{
  "n_layer": 15,
  "d_model": 64,
  "n_head": 2,
  "n_kv_head": 2,
  "head_dim": 32,
  "d_mlp": 64,
  "vocab_size": 4641,
  "activation": "swiglu",
  "norm": "rmsnorm",
  "norm_place": "pre",
  "norm_eps": 1e-06,
  "positions": "rope",
  "rope_base": 10000.0,
  "rope_fraction": 1.0,
  "qk_norm": true,
  "attn_scale": 0.241,
  "bias": "none",
  "tie_embeddings": false,
  "parallel_block": false,
  "extras": ["some layers without attention", "local attention windows", "shifted keys", "hashed n-gram embeddings", "a smear gate"],
  "init": "normal",
  "init_std_qkv": 0.0899,
  "init_std_o": 0.0,
  "init_std_up": 0.0899,
  "init_std_down": 0.0,
  "optimizer": "muon_variant",
  "lr": 0.00894,
  "lr_mult_up": 1.01,
  "lr_mult_down": 0.7,
  "beta1": 0.9,
  "lr_head": 0.00697,
  "warmup_steps": 0,
  "schedule": "wsd",
  "decay_fraction": 0.455,
  "decay_shape": "pow",
  "final_lr_fraction": 0.0,
  "batch_tokens": [8192, 16384],
  "seq_len": 2048,
  "doc_mask": true,
  "train_tokens": 104000000,
  "steps": 8570,
  "dataset": "wikipedia_en"
}
Each number is 500 + 40 x the weight over its row's rms, rounded and kept within 0 to 999. Layers, rows and columns count from 0. Numbers have three digits each. The size before them is the row's rms in percent of the matrix's.

# layer 9 attention value, 64x64, rms 0.424, rows 0-63, columns 32-63
094:572486486553505498461557547469465501538459503562487481523497471484509517559445427511492498539546
102:570531388514507576473483561538501504454519517577549449486523460522465531438478473493484535510448
083:488527517469552468418470524515468565495512509507431495527525545469496495510537485566542465510500
106:491449526517500442518499524525487539503552537491488548488420478441553440456518557442493523527502
105:512508518530560476485523483487443531545602500499439465554398542554483545607540457468506496480488
105:542497552594547468575486447542518510522413541497514565588556509542530530546458494543527493457475
116:483449600543502477477526486471490510530541462450510524483543429452460518448463491476554515484533
095:523536511429508466482456467554440435459526533481541507487394521405566490526485510472541507427489
109:479601408512498481455501492470498523554508513538546487468449546471488511585523507523460506536466
097:489461545501433561522549485451488501507549483548483474504520521511614557457499500488565490492579
080:396489550513471530499501579516532497505566480504487582475461518497476541486445501455499506504481
094:520514552453523494496532502444494453470464475521430439486477399520457494518446563446531500476496
101:552513488554500471463608477543500570543497415495526511514511492466525543457462445533519492458516
115:502509468468597496461592434490516485439509497527548514429421506495477495457446582525523466558541
096:507573502541459475524531464481454511440549462510449496473531534477495480488541439443473535467510
107:602480514463465562457529491463511502504509477467495516429483509518498526508512443551463530554510
096:507569452535482505497545504528470487520546561495560611507581487539483480507484472449466550463495
106:513492499551470546539488553485586489459485509510487531538451461541486471501503506547492468479480
108:516562515506474502421449497527520432465473496535521546484494474546506436512547502443550549593573
099:500546619470461565508453517493412532448529443507548448527491509495497494474490527410527482493536
092:508428498499539513542499538506566485485550547525491458500530536535530499514441527511559470506476
100:487508494411532511532423540458521500489482521536514566494460444446528538524567496487515561552494
107:495512490586523479475522522529492500543461519484488476472452546537429483515489534553539500527422
105:514496440503476399567537532575521553428501500484510497503555519513519578483552492452533475496518
102:439511497459506501554528479500486500466488481430517472498440461442506458515479402527502519476489
105:469450519473529458482474467522402412484470489522490541507534572475527509479569462500457444542425
104:419507559457495477506467512474563570522469558516505521580510553554449477503499535519514609490505
109:490458460505574450486516468527493567504571490480583512508510486502568441489542511472548542546520
107:431464502509516474481457505506496489581476551463437442489556573498449517481475530461522548496486
099:491508491484424536519439444589555526551500515455502464590466543522511492464525515525456505515492
109:597534502497542495483430484494459485510453527508548463450497468470449518519513533482542479474515
099:491486458533524477544494572536591491497467482510565532544514517433452505499520469507478446490549
083:526529469542532466488463470566487532471475538588530471508520478504459514469495444477481542464528
084:422534439531569461528520568507576511462504548484422513489485535582462497483512548545492513482451
107:526500562516486510485518477492543592504510496441498539543541486561512504536491469508526553489561
079:446537549511515498507557498493459491535492480534527543466492478505499548486518501441569508517586
098:483572420476506517445559522478500515452564473515554520527415501524459458487503585520502530539512
104:573559447498505532478557546483482474469519464573494462451435496545510529564513467507491449522498
096:550504515497524542530527491494465538496471504476471419509397470523487560552478518514546448467530
117:491513474492471514417529483482499504516473440507489489507506540526536494496536510469498545578557
088:466466544470492505508492473456514540534505454440511431477465506458452486437499543513503473500479
094:548495487456432500531463537481526551512469525551449571556477526525470522494538493459435539454470
103:538498424560525450511503495536531544512483464489561507479490544487527586518508484543485456547466
101:526437488521533521478591534450517521479606489478487527447481453545505475455524489526489508559554
100:544483453534513471486493542498491531474514462489488500397505472477458482423486501480478495464494
080:452491453476503524503477511463433467487445544462446461552568497512532530549526474531449537477403
096:488518410510550494533424506515540502588445598507593506514445493522506439556529476567464508528447
100:504553499528509452506501538441422552560538480559423481500554500446485559530542488438492501464494
105:460591478469504515485428495519437538487507472448532480532526530429502521536570442528503504470505
088:526539541523538495571438515509491479466466521551448507518478503505436477552550521434479447537487
086:465462507511460491514501545505480454491509419490557523486456491471492524428446479468475414466541
110:531520502618447498452503492497459527489472505499478498496528562562456547491490549577482496489477
093:533498444488484552485575469482449476487514445442539460502514498467448507475472448521416419494563
099:529539475513543495444542495508430507463623503517571520451464479476483511501494425398499567508515
091:472509444458514558566486455507517486486532506570525444450596561540468555424523497496525468527532
091:562520466518487400495551499487503567425445485544512486529591487477432524515562461487495508471495
097:409443494558503428541590442518491519547495454449438513560498534509475453530493444520493475476451
099:517475474548458524523504544496481537560579499494450486570476559488527520538508428527461513469473
099:529472488480488465480518459507457463488507452502509546457536494508618490485590512479505470530553
105:502531470503461463553477509580481565471521528476535481570508541526581486490529538442496490417517
103:535496552489479507547540486415460493451513442547480502487486426431590491498482445525466497529497
100:469472553491518535519493469487440524504553520511453496525471573544498513539474487495478519479520
112:450498540471532473464476473457479476506487494505491472459445514506467450525523536512481556504462
117:492518542537409557545508574429592486492463447509504496544515427565465506504470446485476591469526